Each number is 50 + 12 x the weight over its row's rms, rounded and kept within 0 to 99. Layers, rows and columns count from 0. The size before them is the row's rms in percent of the matrix's.

# layer 3 attention output (transposed), 256x256, rms 0.04, rows 217-255, columns 64-127
092:45 62 54 52 40 38 28 63 75 30 81 74 48 44 69 48 60 52 50 35 70 23 48 57 69 58 43 49 47 52 46 52 50 57 54 45 65 45 46 56 48 64 45 48 53 45 65 76 36 35 57 57 43 50 42 55 75 58 68 35 55 64 56 30
097:56 76 53 68 70 48 46 62 27 32 63 46 34 37 57 48 43 46 46 51 35 59 58 50 33 28 39 61 68 42 53 75 72 62 52 37 33 49 56 60 40 38 47 56 40 55 46 44 27 50 39 54 45 69 57 53 58 57 68 47 61 48 45 33
096:40 94 50 90 48 43 33 56 48 39 67 42 40 64 43 63 43 70 32 64 24 55 67 49 53 54 70 41 57 45 44 45 60 45 38 50 50 40 52 49 45 54 57 50 45 36 56 70 46 51 41 68 41 44 46 51 53 35 46 60 58 36 66 40
093:55 39 32 49 69 62 63 30 50 58 40 54 44 85 59 49 54 34 40 57 39 59 65 52 49 58 38 26 55 63 70 34 64 34 44 41 40 62 61 50 70 68 37 41 55 54 59 44 49 41 58 81 63 49 59 29 55 59 53 55 45 50 48 46
099:61 58 50 50 47 56 53 48 59 38 54 37 17 36 64 46 69 52 63 41 64 47 58 73 40 51 56 48 50 45 41 40 36 52 36 80 53 37 46 41 55 25 52 55 42 56 45 36 76 64 48 22 52 67 45 59 54 55 42 37 66 80 56 61
097:25 77 40 40 56 54 49 56 53 47 58 44 61 69 34 61 56 22 36 39 46 76 68 30 46 67 38 48 65 45 42 48 47 54 43 67 60 47 46 73 58 67 70 42 47 43 37 33 35 65 49 54 19 58 38 27 71 38 56 48 64 47 47 42
093:62 60 49 47 49 45 45 43 53 37 45 50 49 77 47 49 40 46 55 29 51 60 54 63 44 51 39 45 47 57 69 65 62 69 59 51 29 58 37 59 51 30 60 42 36 43 50 65 34 50 75 69 53 65 50 44 64 59 57 38 47 53 50 57
087:67 40 52 56 43 43 52 56 21 64 52 58 74 46 57 41 58 73 64 68 66 54 53 19 45 67 67 47 44 60 40 56 58 46 57 57 40 58 59 40 29 48 36 68 56 39 53 48 59 70 58 52 60 43 62 72 51 52 36 36 40 42 59 55
100:76 63 62 52 54 60 44 59 30 39 47 61 70 85 46 19 35 35 51 51 61 54 40 22 70 36 58 47 52 46 50 47 52 62 40 47 32 61 42 38 51 47 40 56 25 62 61 56 62 54 75 69 63 36 65 69 41 38 40 31 33 38 64 38
084:60 59 78 42 70 63 52 58 37 47 69 51 54 45 61 49 46 26 48 46 41 47 64 63 69 54 48 48 44 69 30 46 41 39 41 50 30 33 66 48 60 44 42 63 49 63 30 60 54 72 57 39 44 25 66 53 35 32 56 44 49 50 46 46
088:31 45 44 48 49 26 42 37 44 43 45 51 62 63 40 44 38 36 37 58 68 42 68 32 45 53 27 53 66 49 58 49 40 51 57 65 44 51 53 61 40 61 58 38 46 62 37 60 34 31 40 77 54 60 37 41 63 59 65 30 40 51 21 46
107:59 25 47 56 46 36 60 60 34 45 74 41 50 50 47 46 57 41 73 56 41 38 64 20 44 60 45 52 59 58 41 46 42 66 58 63 56 34 49 61 25 45 61 46 52 70 34 55 48 81 47 45 51 56 63 58 54 60 67 21 53 40 45 47
105:41 33 35 40 53 49 50 24 39 54 52 59 47 69 50 45 64 56 41 51 39 52 41 18 67 70 47 34 49 48 62 40 42 48 57 57 36 33 56 62 75 62 57 53 49 56 58 60 62 25 53 56 67 34 52 54 57 41 40 57 39 64 40 50
093:58 50 40 53 52 62 56 65 48 31 57 75 30 58 43 33 49 37 48 54 48 53 51 47 47 43 45 48 61 39 65 56 59 46 44 55 18 60 31 27 54 53 69 42 38 59 43 43 30 37 67 52 58 61 29 34 50 59 45 43 26 48 38 46
095:43 66 51 69 44 47 56 44 51 44 39 59 21 59 62 58 45 59 42 59 45 40 46 41 44 54 40 53 45 50 60 60 68 61 83 30 52 65 32 46 35 31 51 57 55 38 54 69 59 62 53 76 57 51 53 51 66 45 46 42 50 37 19 43
103:32 47 66 37 44 61 57 43 42 64 48 67 45 69 45 38 38 35 40 36 29 65 57 47 56 54 60 46 67 62 43 44 44 32 26 31 45 54 60 49 52 62 61 55 40 62 58 31 39 52 59 28 70 20 49 46 44 44 49 67 36 45 70 71
097:50 79 65 30 49 47 49 49 49 44 53 24 46 21 48 51 48 48 48 45 54 44 59 93 54 50 54 42 39 42 54 41 41 55 47 51 68 57 61 48 45 57 58 52 55 40 52 51 49 56 56 48 42 64 35 46 27 32 55 64 68 35 62 54
100:45 17 64 59 43 40 32 55 43 48 66 43 62 22 48 59 50 58 47 62 59 46 53 60 36 50 46 58 44 58 24 61 44 60 50 68 42 42 62 62 39 16 37 62 55 54 42 50 70 62 49 46 46 77 34 62 42 47 64 26 54 42 34 51
099:47 46 58 42 47 66 56 42 48 58 71 51 85 35 43 63 31 52 52 57 36 54 41 52 55 63 45 66 50 54 57 60 63 44 46 29 45 73 54 09 57 57 46 49 45 48 58 24 49 49 65 30 76 31 64 49 37 50 40 57 27 56 71 52
108:42 49 55 56 44 67 51 53 38 53 61 65 41 46 57 59 54 45 43 60 48 51 49 51 50 48 65 36 54 55 68 60 77 47 49 31 39 58 54 28 51 42 39 57 60 63 58 43 48 47 42 53 57 31 50 35 49 50 38 41 43 49 43 42
107:40 58 26 32 40 43 47 56 51 36 63 50 55 58 50 63 65 62 61 56 72 51 32 49 41 47 52 60 38 51 49 68 41 46 61 57 59 56 27 34 35 62 50 57 61 29 33 53 43 51 39 63 42 59 12 54 64 56 25 42 62 54 48 39
095:35 50 58 50 48 55 68 56 28 57 43 49 46 44 40 52 63 29 39 48 63 68 75 32 33 57 34 50 62 61 41 34 44 48 43 59 58 54 61 61 43 63 47 68 71 60 45 30 38 81 42 45 36 54 73 51 31 37 69 60 64 57 55 39
091:31 42 45 56 30 58 37 25 59 44 47 63 32 48 61 58 68 71 42 46 46 40 36 30 37 58 67 39 30 49 49 57 54 58 62 33 44 54 33 58 47 43 76 41 56 46 61 74 51 36 62 65 40 72 42 54 67 45 37 45 47 54 37 47
098:68 32 47 57 59 53 64 44 46 40 65 52 42 58 47 26 61 32 33 39 55 51 81 70 60 55 75 43 46 51 52 58 55 65 54 34 58 52 52 71 47 55 35 52 41 62 62 50 51 36 61 66 62 65 40 55 54 70 56 28 33 51 47 50
093:56 48 66 57 41 52 43 73 66 89 43 42 64 42 61 47 47 17 68 54 65 51 59 33 79 60 59 62 40 46 35 40 47 50 28 50 71 58 41 27 55 58 38 55 58 40 52 39 73 56 61 36 44 33 49 53 44 50 58 54 33 39 42 60
089:62 36 50 68 53 57 45 52 53 51 64 55 69 73 45 39 56 21 52 60 55 33 85 57 39 56 46 58 58 54 56 56 62 40 54 40 43 61 40 32 22 37 53 37 33 61 47 73 21 63 62 58 34 57 61 35 33 60 52 53 43 43 61 33
093:41 40 44 64 55 61 69 48 34 66 61 63 42 47 51 61 53 60 58 66 57 63 58 29 39 60 57 40 61 68 35 54 60 47 49 33 66 59 56 20 17 47 33 64 65 49 51 53 29 32 47 58 67 29 46 41 51 47 40 34 49 45 45 43
102:46 48 39 52 18 43 52 65 70 45 67 46 23 26 36 67 57 49 41 54 36 53 54 67 47 59 57 57 52 68 33 73 50 50 43 42 64 65 58 67 48 46 59 66 33 44 55 56 43 41 31 62 49 55 34 44 22 70 57 57 55 52 69 40
100:72 65 56 47 71 60 55 72 36 41 60 42 59 22 39 24 66 52 31 42 64 33 62 55 35 39 30 76 53 45 48 61 47 37 57 60 28 39 56 39 38 36 34 66 29 47 26 41 43 65 57 58 59 70 51 53 45 45 56 41 35 42 45 41
092:34 28 19 55 50 36 55 43 44 63 43 42 56 67 30 71 68 39 38 45 32 57 77 17 25 58 57 59 58 65 41 45 43 65 55 54 48 59 45 50 42 61 57 47 67 41 37 41 35 57 46 58 42 54 58 44 77 57 62 21 33 51 38 43
105:59 24 51 29 54 65 36 39 64 42 49 58 63 11 44 65 50 58 40 49 54 33 44 99 37 30 19 59 66 40 70 45 51 30 32 46 50 44 59 44 52 61 60 38 42 60 48 48 54 51 45 43 62 63 13 47 41 48 58 53 49 70 45 72
097:43 45 50 52 28 43 58 46 57 61 39 70 62 62 53 44 68 47 60 32 68 42 49 79 50 33 26 39 66 56 80 34 49 54 58 30 48 44 34 43 47 39 46 46 65 49 56 67 53 37 47 56 42 28 59 59 51 43 72 56 32 48 35 44
090:61 50 52 68 51 50 82 55 53 59 57 38 23 25 51 69 59 67 34 57 69 47 50 67 60 40 65 53 44 57 38 48 52 52 53 44 76 58 69 45 30 50 24 72 60 21 27 53 60 33 55 49 49 48 53 50 45 46 48 69 76 31 64 39
102:58 53 48 47 51 39 32 68 48 77 40 44 26 65 45 48 40 62 34 37 58 60 59 18 56 57 49 54 52 58 50 56 45 56 32 64 42 35 52 68 60 28 51 72 43 43 69 63 40 89 60 26 48 48 54 49 30 55 47 46 46 62 61 38
103:47 62 35 55 51 42 61 50 52 40 48 32 55 42 59 44 34 48 62 41 49 49 50 57 67 75 32 53 54 54 47 47 39 46 49 73 63 44 54 53 42 48 39 62 44 40 57 86 51 20 47 67 52 42 55 57 58 64 73 45 52 70 31 32
103:70 46 54 62 49 55 52 40 78 32 69 47 57 58 68 28 69 50 40 29 56 46 69 81 48 49 54 46 46 46 42 32 38 50 44 49 44 40 48 68 68 56 35 47 49 38 31 49 60 50 52 70 36 61 34 62 59 62 61 58 45 54 56 55
096:45 46 47 63 29 37 42 50 35 62 46 58 26 75 38 76 39 77 33 52 33 42 34 33 38 54 50 61 46 45 68 56 51 68 60 32 39 44 50 62 57 33 49 60 66 46 54 58 27 51 51 63 65 43 63 63 41 50 61 48 57 39 59 56
099:60 40 51 67 47 47 58 38 64 60 71 48 64 69 38 57 55 53 43 65 36 40 42 69 49 42 34 35 43 52 65 47 47 51 51 40 33 17 54 63 68 63 47 37 57 42 43 53 54 43 54 54 55 35 45 37 51 46 51 76 44 53 62 40
105:35 55 38 46 31 46 68 48 58 54 51 72 59 56 62 70 54 63 81 58 77 59 25 23 49 44 54 42 57 55 43 47 30 52 63 57 58 55 39 64 45 41 42 45 60 57 62 43 39 20 35 47 40 49 52 57 66 35 51 55 56 46 44 41
# layer 3 attention value, 256x256, rms 0.0226, rows 218-255, columns 64-127
093:58 48 58 51 76 55 56 53 44 58 50 37 37 46 51 36 58 47 34 57 47 21 58 60 39 51 59 51 51 57 39 58 56 54 73 32 53 41 44 58 42 63 66 45 55 52 50 49 42 44 25 54 70 65 47 43 47 44 74 57 68 38 38 36
095:50 51 30 46 65 47 46 47 50 45 34 11 39 56 34 24 48 32 49 54 55 45 73 50 63 45 51 40 50 52 41 48 58 45 34 45 43 55 40 56 58 70 38 55 47 50 25 35 44 38 53 65 75 65 76 64 70 66 46 55 57 42 50 59
096:62 54 58 48 58 47 36 54 18 43 26 45 41 49 36 53 38 51 38 40 47 38 40 37 53 41 49 37 51 37 63 53 55 55 24 50 39 58 59 58 46 35 45 50 41 56 55 65 41 49 51 80 35 44 62 41 73 48 57 30 42 57 85 58
100:37 51 34 54 62 63 37 54 48 82 47 43 50 46 61 68 53 47 41 49 55 56 41 55 57 58 36 66 45 58 69 44 54 34 52 59 36 32 48 43 58 48 36 55 62 42 59 65 44 50 41 52 49 42 67 51 49 37 47 64 46 46 50 45
097:78 28 68 35 58 48 61 38 44 47 56 32 53 60 48 54 30 58 48 62 56 40 65 43 55 43 46 40 48 49 52 32 49 56 38 50 41 51 34 35 46 48 62 49 34 52 43 61 45 39 57 73 48 41 72 53 46 42 56 42 48 67 50 59
090:48 63 65 28 72 44 51 63 52 56 35 55 38 67 74 42 50 55 30 49 55 57 47 65 72 30 41 37 38 34 43 50 52 71 52 13 51 53 71 63 41 64 67 53 40 58 51 80 45 46 44 56 48 40 46 42 35 67 38 35 65 48 66 55
086:34 55 37 47 41 52 38 39 47 63 51 54 61 62 32 42 60 52 48 57 45 56 51 48 45 54 80 60 63 42 40 61 46 46 56 46 59 58 69 38 51 53 41 68 48 54 52 48 55 78 49 46 54 50 38 49 83 55 59 52 42 36 59 56
098:62 91 38 43 57 51 59 47 62 43 33 58 45 34 48 53 49 51 21 54 48 48 65 57 63 34 51 49 72 42 34 54 39 64 49 47 70 62 44 59 67 42 46 51 41 59 49 38 41 46 42 37 44 57 43 56 65 64 38 35 64 54 26 46
084:68 49 47 43 23 64 24 47 48 53 65 51 58 46 51 38 42 43 50 59 70 29 43 47 52 53 46 42 54 41 68 42 53 61 58 75 47 48 37 59 50 59 47 35 54 62 64 63 46 63 39 51 52 68 42 56 39 51 79 59 45 62 39 50
083:69 36 66 31 48 35 24 39 39 47 64 39 51 48 62 23 18 55 52 55 40 31 50 47 41 43 58 67 65 31 42 50 26 52 61 44 65 62 71 61 42 48 69 66 41 49 24 45 54 34 36 53 61 43 44 42 63 50 54 47 60 55 34 36
105:38 31 66 59 30 56 44 44 68 45 68 69 58 48 42 53 39 61 50 44 54 53 53 54 53 62 52 67 63 41 60 39 47 24 64 50 43 61 78 32 52 59 51 58 46 46 53 52 49 45 42 24 49 59 80 39 60 50 59 57 62 55 50 47
106:55 50 83 53 52 51 43 51 38 28 48 68 42 38 24 41 09 59 68 65 50 54 51 46 47 54 39 56 70 38 53 48 65 59 36 56 34 54 63 64 71 32 56 47 46 57 55 74 39 66 48 65 60 48 50 35 50 49 52 40 53 50 60 46
097:46 54 51 66 66 56 45 33 52 57 46 59 42 46 61 37 49 63 50 39 54 35 66 53 47 60 44 62 40 55 60 60 56 65 39 41 47 57 72 52 48 57 50 59 45 55 52 52 57 56 31 54 54 42 59 32 44 36 47 43 49 54 93 46
098:22 58 38 32 47 48 73 32 43 72 41 63 40 48 53 40 49 62 68 48 56 52 41 57 43 69 33 73 29 39 41 62 65 57 48 34 35 66 52 58 34 44 42 46 55 36 40 68 46 35 56 42 61 49 42 25 55 70 59 43 60 67 39 55
099:60 53 53 57 64 77 54 72 35 40 47 46 55 40 45 57 42 42 52 66 28 38 41 44 50 44 72 49 80 67 58 45 31 47 41 64 42 40 54 61 59 68 40 40 59 43 68 22 60 57 73 55 65 56 41 67 40 39 61 48 45 63 35 46
094:54 34 40 34 51 32 38 39 39 62 31 26 53 50 54 50 55 42 46 50 55 43 64 58 51 46 52 52 15 63 52 36 53 29 24 57 58 60 25 37 36 50 54 62 60 58 43 42 53 49 71 54 36 51 58 67 45 40 38 62 47 45 50 57
099:66 41 44 33 51 44 51 52 58 57 61 64 45 44 48 47 84 53 54 43 61 34 65 48 62 45 39 70 40 44 49 34 33 45 72 56 44 50 49 56 38 58 54 47 54 44 16 46 63 44 32 40 41 60 56 52 34 51 53 79 39 62 35 50
102:67 65 63 59 46 51 35 56 51 63 38 55 56 47 47 49 43 49 40 55 53 44 42 46 55 48 45 27 52 64 45 54 52 57 24 38 67 43 48 45 51 46 40 35 48 59 65 49 45 59 83 53 34 54 25 35 63 47 43 42 62 30 40 62
106:24 39 41 61 63 57 34 49 39 50 41 48 49 62 30 36 35 51 58 36 40 40 42 47 41 59 39 49 66 32 41 59 42 57 35 42 45 64 72 43 66 50 25 34 49 56 63 60 60 68 58 49 38 51 50 64 62 38 55 36 45 47 80 55
101:35 33 49 27 37 68 66 30 54 35 59 55 42 39 54 61 66 54 37 41 41 79 48 55 66 48 57 59 44 51 40 64 45 43 61 30 49 80 52 58 54 34 66 54 46 47 40 45 46 39 37 51 27 23 66 35 38 84 32 48 36 53 55 77
097:50 43 43 54 47 43 52 50 57 49 57 49 52 68 64 64 53 61 38 48 47 44 52 49 50 39 68 37 56 75 66 38 40 61 73 56 55 62 56 36 33 75 63 61 46 70 87 31 53 53 52 46 45 62 56 70 34 59 66 39 48 63 36 46
090:36 50 53 52 38 36 61 07 50 30 29 72 54 54 55 42 57 58 64 41 64 35 42 53 62 67 51 59 25 35 46 41 70 61 52 49 28 62 44 40 59 38 37 51 42 54 35 68 49 55 53 52 65 36 47 46 43 48 44 54 52 71 83 60
101:52 79 50 56 52 60 23 53 84 41 51 59 53 31 26 28 15 45 73 56 39 52 36 63 52 59 59 91 57 47 46 38 57 41 47 58 59 64 54 31 41 29 53 48 50 51 15 67 54 42 52 45 35 47 80 56 61 54 65 61 50 53 31 56
096:62 44 51 57 46 54 46 47 69 56 53 56 64 71 60 56 79 58 50 59 60 63 46 41 39 52 49 45 30 61 36 53 52 54 54 55 37 53 43 73 52 37 42 41 63 39 51 32 65 49 78 31 48 39 61 57 84 50 66 49 35 53 42 59
090:52 66 53 53 59 68 46 62 73 31 56 73 39 50 51 37 49 58 33 52 49 64 52 58 51 48 66 61 58 49 55 53 36 41 55 27 46 88 36 35 66 68 43 44 47 52 27 59 41 24 25 44 51 53 61 38 60 63 71 33 47 43 57 44
093:36 64 40 58 37 61 36 61 68 36 37 72 40 36 33 50 33 58 72 43 57 45 56 45 44 38 73 52 56 39 71 65 39 47 57 46 61 79 63 51 65 46 42 52 54 59 40 31 48 65 60 48 51 52 45 56 74 61 43 47 44 57 61 73
104:50 26 56 38 43 71 31 19 44 55 28 57 53 42 41 56 56 43 46 47 32 53 44 61 43 40 44 56 19 72 51 48 53 59 42 60 43 69 61 27 18 51 51 38 52 48 37 32 52 54 65 51 43 55 53 61 33 55 51 47 56 63 74 54
098:47 70 44 43 32 46 29 56 67 69 62 49 47 62 75 39 60 41 51 50 51 40 45 54 70 46 54 62 63 44 74 43 46 54 57 69 57 53 54 31 51 43 50 50 49 55 33 60 45 59 52 54 47 72 59 34 74 75 76 48 51 47 15 41
089:29 42 53 39 53 31 54 37 43 39 35 62 43 69 65 48 39 63 47 49 48 70 47 49 59 66 37 53 63 42 56 68 60 39 45 55 43 69 64 48 45 58 46 56 31 61 55 46 39 39 59 38 44 47 59 40 40 47 72 58 53 49 67 45
102:65 37 65 54 47 53 49 63 61 46 76 52 51 57 59 53 46 52 35 51 46 43 39 54 69 66 47 46 48 62 41 45 26 30 46 57 51 48 57 63 55 45 55 71 59 54 39 63 51 44 51 58 37 49 38 36 17 63 41 26 39 46 54 57
100:22 35 42 58 47 42 56 43 54 61 53 58 48 57 54 47 34 75 36 52 61 74 60 62 46 70 68 60 57 48 49 48 47 54 69 22 55 54 62 70 50 61 38 38 51 50 46 59 56 37 43 37 43 38 55 58 68 55 38 31 36 53 50 71
092:56 50 45 51 33 30 62 42 36 52 60 32 43 40 68 40 56 36 68 51 47 70 52 44 25 58 39 63 36 64 37 55 41 49 57 63 52 62 28 41 39 28 52 64 70 48 37 61 43 66 61 55 55 45 44 65 66 57 49 68 36 74 27 49
101:56 42 76 39 76 53 56 41 37 44 27 33 53 53 40 42 59 32 56 65 42 64 64 53 64 11 33 40 73 56 58 45 54 66 42 62 40 63 50 66 52 66 45 36 40 50 53 37 33 46 47 56 49 61 50 62 38 60 60 36 52 82 31 56
102:53 27 76 39 44 34 26 44 58 50 48 58 38 45 38 54 23 79 51 43 56 56 32 39 51 41 62 55 39 45 70 44 40 43 62 43 54 38 66 64 39 56 58 51 47 52 47 69 53 56 55 38 66 56 50 44 78 32 64 59 50 48 37 35
104:60 54 39 58 48 46 25 52 43 40 52 36 60 48 46 55 41 36 56 49 52 61 31 55 64 66 43 45 39 39 44 50 60 41 48 57 50 57 28 55 33 39 47 40 49 61 32 70 47 55 49 59 42 48 50 57 26 68 53 51 55 34 51 66
101:38 26 48 45 67 52 70 40 31 59 25 62 57 53 41 40 55 64 60 49 39 43 58 60 67 31 39 43 55 53 31 50 53 63 45 30 53 55 74 45 59 64 61 30 42 57 53 36 51 44 28 33 48 44 38 52 64 58 43 63 58 68 56 49
099:51 48 30 67 23 44 42 59 48 38 47 53 56 58 38 38 38 32 73 54 49 64 55 47 48 47 56 50 46 29 61 55 35 78 37 53 61 35 64 65 49 29 59 47 47 40 49 58 53 60 48 71 54 69 58 41 73 61 45 60 46 68 38 35
106:59 42 58 56 46 41 84 54 59 32 68 40 57 38 53 52 54 62 48 49 49 58 33 48 41 69 49 52 37 34 43 64 44 59 67 41 46 57 49 51 51 31 45 41 44 60 51 39 59 56 49 37 42 46 36 80 28 64 42 32 59 52 50 49
# layer 3 MLP gate, 704x256, rms 0.0485, rows 0-10, columns 64-127
093:49 63 36 58 50 64 34 58 44 65 43 35 71 55 33 52 52 93 54 51 57 59 69 55 59 63 51 62 74 63 48 47 61 36 44 25 37 36 69 56 63 59 75 63 61 42 35 47 40 27 62 60 52 38 65 46 45 47 40 36 51 76 61 52
101:59 34 59 39 56 48 49 53 75 48 44 45 39 42 64 64 48 29 80 45 51 19 47 69 54 45 39 33 66 48 52 58 48 24 28 44 57 53 62 30 62 59 56 37 44 61 38 49 57 51 43 49 61 53 41 45 55 61 56 35 74 58 37 48
094:36 42 37 83 37 50 36 45 51 44 37 60 44 50 49 35 49 52 60 62 40 33 18 49 61 75 42 53 80 51 67 59 42 63 63 31 57 65 62 42 52 44 45 52 54 52 61 71 30 60 46 58 58 57 64 54 42 27 55 56 35 42 34 32
104:57 53 49 46 24 41 40 58 41 47 39 48 63 54 59 44 45 63 63 55 57 47 58 51 26 70 39 66 53 60 39 56 67 50 60 46 40 63 66 57 32 35 54 42 47 61 71 61 52 64 33 40 51 36 37 66 43 44 66 38 29 30 39 43
104:29 52 80 67 51 62 49 41 50 74 40 42 55 54 51 56 43 50 32 64 52 53 30 48 57 61 52 47 38 45 43 48 54 38 64 52 54 52 45 50 44 59 45 43 55 67 50 49 56 30 36 53 64 48 47 56 57 66 36 50 63 40 35 70
103:65 64 47 52 71 43 52 44 46 59 62 31 31 35 51 45 52 38 44 45 49 58 34 58 44 38 61 42 68 61 44 58 48 50 54 56 44 36 66 42 61 48 60 54 69 66 35 52 51 59 44 58 53 65 32 45 58 27 57 28 37 56 70 37
099:52 41 63 42 51 59 54 47 49 42 34 58 37 61 43 63 59 50 51 46 62 59 67 58 41 29 32 37 72 49 68 37 56 68 58 36 70 65 55 53 50 51 61 56 57 54 48 70 39 55 57 52 42 57 53 49 57 22 54 77 42 52 41 54
102:35 59 45 46 66 47 58 58 74 45 53 49 56 45 46 49 42 59 52 45 65 23 46 53 42 44 21 45 60 34 56 57 49 53 63 56 72 30 47 31 50 45 62 49 68 86 47 43 53 46 59 20 60 66 38 58 49 46 52 66 46 35 32 43
091:50 66 52 48 58 53 47 33 35 59 52 36 44 47 51 55 52 51 35 48 63 44 52 50 54 48 53 45 65 59 48 58 58 53 44 54 57 57 38 62 39 58 63 65 31 59 39 64 51 25 59 67 44 47 35 44 49 55 41 61 39 55 46 45
091:46 47 49 64 33 49 28 54 46 52 51 50 54 39 58 52 68 54 65 43 41 49 58 45 30 49 55 53 72 40 50 43 58 75 53 37 70 68 50 54 55 35 49 45 60 32 49 56 58 83 34 70 49 39 62 51 45 43 58 45 43 19 79 53
108:40 59 66 61 58 47 44 52 46 77 74 43 53 55 39 50 46 52 45 27 44 32 40 57 50 82 63 47 60 64 60 55 54 62 51 80 53 61 51 35 19 46 69 49 60 33 41 33 55 40 35 31 52 44 53 60 35 53 48 56 49 59 62 57
# layer 3 MLP up, 704x256, rms 0.0451, rows 0-10, columns 64-127
099:53 34 39 45 43 54 56 69 54 45 58 49 46 34 54 49 71 64 47 64 69 65 54 44 59 35 47 72 61 60 70 43 41 62 62 34 58 49 72 50 70 65 55 51 53 60 45 45 40 57 35 38 48 30 35 38 33 52 41 62 50 59 33 57
106:41 59 49 54 56 55 43 57 62 52 62 60 54 36 32 39 42 58 46 75 60 40 60 60 57 53 65 47 61 35 52 34 35 59 64 37 49 67 36 67 25 63 76 38 57 44 40 41 60 53 56 32 41 35 68 50 50 43 40 52 73 47 65 36
098:65 58 63 57 42 34 28 54 59 51 41 58 50 49 41 52 72 39 43 85 44 73 46 48 37 50 47 52 71 49 47 30 26 50 41 49 39 46 63 34 63 59 40 42 49 60 60 60 64 37 51 49 57 46 58 47 58 65 52 38 70 71 49 42
099:75 54 36 66 32 26 61 39 58 48 58 61 33 62 44 37 55 39 62 65 43 60 46 34 32 55 44 42 53 40 58 40 50 55 60 55 39 36 46 56 41 33 44 66 56 26 66 55 50 57 46 70 43 49 47 55 56 50 46 40 41 46 53 45
101:59 47 64 66 53 47 33 65 61 44 42 57 29 63 58 72 24 59 91 42 50 44 57 52 68 51 52 38 42 49 55 43 81 26 50 44 54 35 35 30 45 52 53 35 45 41 56 55 40 47 35 71 56 48 64 58 33 59 58 55 60 44 42 75
099:29 41 67 59 44 35 42 40 43 23 80 57 41 65 53 21 40 35 48 50 38 60 73 40 59 68 35 58 57 71 37 41 46 42 57 30 49 71 63 47 55 41 47 33 61 42 53 45 52 58 59 69 36 49 64 69 37 62 48 70 44 46 34 44
101:48 71 43 55 70 27 26 59 71 61 49 78 60 56 46 70 51 64 67 50 52 48 49 50 57 55 31 48 64 60 61 58 49 36 62 51 75 54 59 32 29 74 47 33 53 47 47 64 55 61 65 35 41 40 64 46 50 53 41 61 28 52 32 40
102:48 42 34 44 49 55 29 45 62 39 48 55 50 38 47 31 45 34 58 35 68 55 54 44 46 68 60 41 45 52 34 56 29 47 31 54 55 41 72 68 40 50 57 57 47 50 50 57 44 53 53 55 37 56 42 45 45 64 38 29 49 37 43 34
095:56 44 31 53 55 40 44 56 27 45 64 44 42 54 24 65 40 45 55 49 23 32 38 33 51 32 49 51 48 59 60 40 59 73 46 61 43 52 47 58 44 52 39 62 60 57 53 43 49 47 37 59 49 42 51 35 53 52 50 44 54 64 87 74
098:37 51 57 20 60 34 61 61 31 56 31 42 45 35 38 50 49 81 44 60 48 65 64 20 41 33 65 54 56 52 49 37 54 63 48 57 56 50 66 49 43 59 38 57 52 80 45 46 68 51 58 52 45 49 44 52 40 49 59 32 54 49 53 63
104:35 51 50 42 59 46 71 50 39 41 49 67 42 39 53 48 64 38 50 66 75 42 73 51 69 42 57 23 53 51 37 46 50 45 38 43 50 61 43 41 58 50 36 57 65 55 51 67 53 49 56 50 52 79 70 26 42 67 55 42 59 57 29 60
# layer 3 MLP down (transposed), 704x256, rms 0.0444, rows 0-9, columns 64-127
096:53 48 46 85 48 54 43 42 59 52 38 71 44 54 49 39 43 33 59 51 41 42 52 38 55 44 39 56 45 51 62 52 49 32 50 65 57 46 46 52 44 30 82 61 49 38 41 52 45 65 46 44 56 75 40 55 48 50 43 56 62 59 35 55
104:61 49 56 36 33 41 36 70 55 55 55 56 46 46 53 38 56 52 53 56 61 37 49 45 48 55 72 50 33 31 55 63 42 58 45 46 45 57 72 45 49 70 47 39 60 31 56 54 56 43 32 42 36 53 55 50 67 49 51 58 49 31 27 39
097:57 38 41 42 25 42 41 20 62 43 45 66 61 35 41 41 50 42 64 55 62 30 47 39 44 50 51 62 59 47 37 46 23 49 65 51 60 31 47 61 41 31 55 39 51 59 46 68 46 53 51 52 52 54 49 59 55 50 43 36 50 64 35 35
099:53 29 47 40 65 53 43 61 51 27 29 44 64 28 55 49 66 36 59 38 55 44 24 75 63 55 59 50 58 50 72 28 34 50 43 38 74 24 63 52 41 57 66 49 32 51 62 39 50 36 64 45 50 44 48 57 31 37 57 66 68 59 60 46
101:57 42 30 50 39 54 68 60 46 45 54 66 44 60 48 57 67 53 42 60 58 32 68 55 32 50 66 58 44 60 40 47 56 62 44 30 45 58 64 61 49 57 70 67 73 39 43 45 41 52 68 53 49 55 43 58 59 37 38 45 63 44 52 51
101:52 38 57 51 50 45 39 54 35 64 58 44 42 45 48 59 31 42 54 51 66 51 45 69 49 56 55 79 79 28 42 52 53 57 65 54 58 26 53 43 46 45 44 37 42 47 53 57 66 51 42 37 85 58 39 68 71 29 58 56 64 60 53 55
097:60 36 48 61 32 56 35 54 30 36 29 59 37 40 27 47 60 71 52 58 62 49 64 40 54 52 54 45 41 55 55 39 38 48 77 70 37 49 53 52 54 37 55 42 39 46 59 37 43 51 49 63 51 54 54 41 45 49 54 46 63 55 34 60
104:51 39 57 57 36 43 46 56 23 49 28 68 38 33 64 77 49 54 55 61 56 66 49 57 68 50 65 49 62 54 64 29 56 45 24 37 39 66 45 43 56 68 37 35 41 47 46 42 37 55 56 57 41 59 50 63 55 48 37 58 32 74 48 47
098:56 55 41 52 48 36 25 49 49 46 50 49 50 57 57 41 71 47 42 55 64 58 53 70 24 43 46 40 36 59 63 52 38 43 42 63 41 53 50 66 56 37 76 54 51 51 46 47 55 78 41 48 66 33 63 37 58 43 44 45 43 36 51 51
099:44 44 61 60 52 32 58 51 69 65 69 70 48 50 38 55 50 49 51 52 55 57 49 61 42 54 50 48 72 43 66 47 36 47 49 46 55 54 60 72 64 36 56 38 51 50 46 26 54 49 64 83 61 58 45 32 57 69 37 59 46 53 22 28